config.yaml
num_hidden_layers: 14
hidden_size: 256
num_attention_heads: 4
num_key_value_heads: 4
head_dim: 64
intermediate_size: 896
vocab_size: 1024
hidden_act: "gelu"
norm: "layernorm"
norm_place: "pre"
norm_eps: 1e-05
positions: "rope"
rope_theta: 28200.0
rope_fraction: 0.25
qk_norm: false
attn_scale: 0.125
bias: "all"
tie_word_embeddings: false
parallel_block: true
extras: ["capped logits"]
init: "trunc"
init_std_qkv: 0.0336
init_std_o: 0.00636
init_std_up: 0.0336
init_std_down: 0.0034
optimizer: "muon_variant"
learning_rate: 0.0129
lr_mult_down: 2.0
beta1: 0.95
lr_head: 0.00515
max_grad_norm: 1.0
warmup_steps: 200
schedule: "wsd"
decay_fraction: 1.0
decay_shape: "linear"
final_lr_fraction: 0.0
batch_tokens: 32768
max_seq_len: 1024
doc_mask: false
train_tokens: 202700000
max_steps: 6186
dataset: "wikipedia_en"
Each number is 500 + 50 x the weight over its row's rms, rounded and kept within 0 to 999. Layers, rows and columns count from 0. Numbers have three digits each. The size before them is the row's rms in percent of the matrix's.

# layer 10 attention value, 256x256, rms 0.15, rows 240-255, columns 128-255
112:583454458537536592487433494506560537468490431514490476515553465446497463573531482530602529569531559558410485537522493527516518504479453521517497506469399549456444551539514482465594613490517537500467563509383497500487453486523552554544461502453501484555559563589555477509482485570543398482562498481474439494532503497463504410492457453526572554604499463461511388551500459469455487408463
109:551558480533487481514674554465478459478440570532477474415454469490497477458442542540560491521554473551399394451496544528446583480537516426436564451513560471487500448494402491433461543525561567471431513491511424518521512562514429490510463499471465485493529607408536464551436505470448525547634505430527530525459489418459504526507501458515503475527545588523469447489571509455491629410466
108:493487531474505598455392559528471600509456516520463548558534515487495542444520478517500463536612502497452353460505544582437564505442549468463451527503662448426490552433488458520427499514536572485531522557408512564481430368443472487552459455458620452529492474525431495497480553534487576535469482516540464620514494390490493524452538468522477578543491508462509546445522564457444505660487
107:499523585417478501504466568496531469513499369449422502543451498492568514490487486515545510454513575454425507371426495473438392474488492576509489502502473473444480563493420550517523528479395495478536489566503555433513508551466424569484564411448460459462517475511388523454527540452417494453517552484551536458401555525459562535502477568505475506509437554459503508545516567595642452496472
113:451531505554565539445449474547518572535504543454564474479533465445557427445451536488556459463521487538532454551502440484531387473517506529564528548531440607598523403460460483459464498528481479466466480571514479592459441545464502551399468537493514446449534540495570508512530481423440474549549517416547510577506550498382482538413442516559598476494570488502431551529423552455490424492449
108:577436548476661510528525498457537481545518488463497500452474438543536490511451426472508465428469413454454457503565529456582471433513511401541579449538572462543537461513455464503513450599544552445494467466459531498411554491563552525470458488471600500555541507537644608498462562520523525614445510468493454528477505534442568534458495528444464486567590545506587453525504444479531464468456
112:592510543501458537464458568437579489507603501507538505617488491448431473561556479506469495520554576508404470536550480477503440482482543426562531498493530524499424566457487549582541385579524515484452428431482481511477559492487534497511521475555555431566448554458524539499468543528476489650458507440462468532553449508408386442547559513589472469448532446498450515497502500528538482577432
108:478448574475421492417535453481469515445550450493575539552575506585458485489514448415542442456497540453506447549459478459526547445410533437559513483653516591499456464486553529476507447526557492415471468476529601457557555515489495404531426437483504518598486563504516480463559555567534546520454591516539539443495600515449438421556502491534410513405520498450408457523519588425509449480517
105:434518462456548508470487514535466453580498532417455438500468410561514511544555535459406525411497474561552448493361447588498542474523548501438600438516509468561599451576501574498435446506560460463492465506537554505544552482493593561504543499430493560461499527509469423533470543522516503494545495445492539506485527509487551462512525498532384600477531521657559514511451394451506539524508
115:536590480546535455551513423576634467520481548514433557501530440452393470545466413540539482523536512430454497447426612513502520493384506532518574515483503514534532583513543494536595485558465522556386471554452490548541543410473468458486367497519426566498450469522509468493505464513351423485431529524483488506537489567454443500456415557542589411457534521522476558412486533424503578554514
111:460605508489551545528456520493513552479503455522551442520518522424458556509478552537492501614564524442488450524476541434584512499597455487446449457527482498514479521520496600436478539543462421522538470493513524364557567477425555405474501536481547543420619532475516517509642425491476504513531554467603531496459480483457554514481507536450465466525456558556436436563367452504430494502428
113:474569545512451520502440467500385448532480612620554552472516472535546468582537487615415529545510397508513459456488520470396552538530511482512478571451496458458474485625456439631507536520453465476470519461485475452487554528454609564532479503504568545494453513496446499379462463437403431424449495493528502515414524568510437469464408565483459535624585523592535414512422585535505552458482
107:564461497491478529520432531430509434470501551444560457530508429557585542573537446531519480493414528408481529475483562483451494386395541445444429501457507383397524440533516521510514477443451658544535452510574554496493422461538553521372498574421459526502436460413555548505593482426527513484554502537428574487555613416538531517456474474540476526508507563495490466469524458570472482553516
102:527450444429505480423399464405504495559512493494439498525444543533466525566558449514474534446535424461426528478552483561565504491577513476513532543607497481537506444433484392558496511555465516539555478507461456495443493518495476518519454502543558568545520537489375483484547354540527664529433496526413540433630551506419474443518419472468519508471477520522479482444492568526497479535509
112:494492488541511504500560554457430457535539493477548527582451559478617505590435559519517514480461455390600473518405480482550404498442502469546495394466447508535508529477483475398468522449574393507469361492521433575401549524462568511475481432458572528591402530459524489521517483446481508473498480560541478439504445517471622532458565507492491521499471516603493494561356518513466540490442
110:557554530441520534522448537532459411546486506442514475405494507496545547482520561468444462529391461557481563533503474477554503584433456409478468498453591544528523541534527428459578432496568447565516589412479521601381495524596481588489443403552462518435576571515544501570494485522620467517585553411464509573417464571480423353573563515538549575497506501537513425522564574497539477504491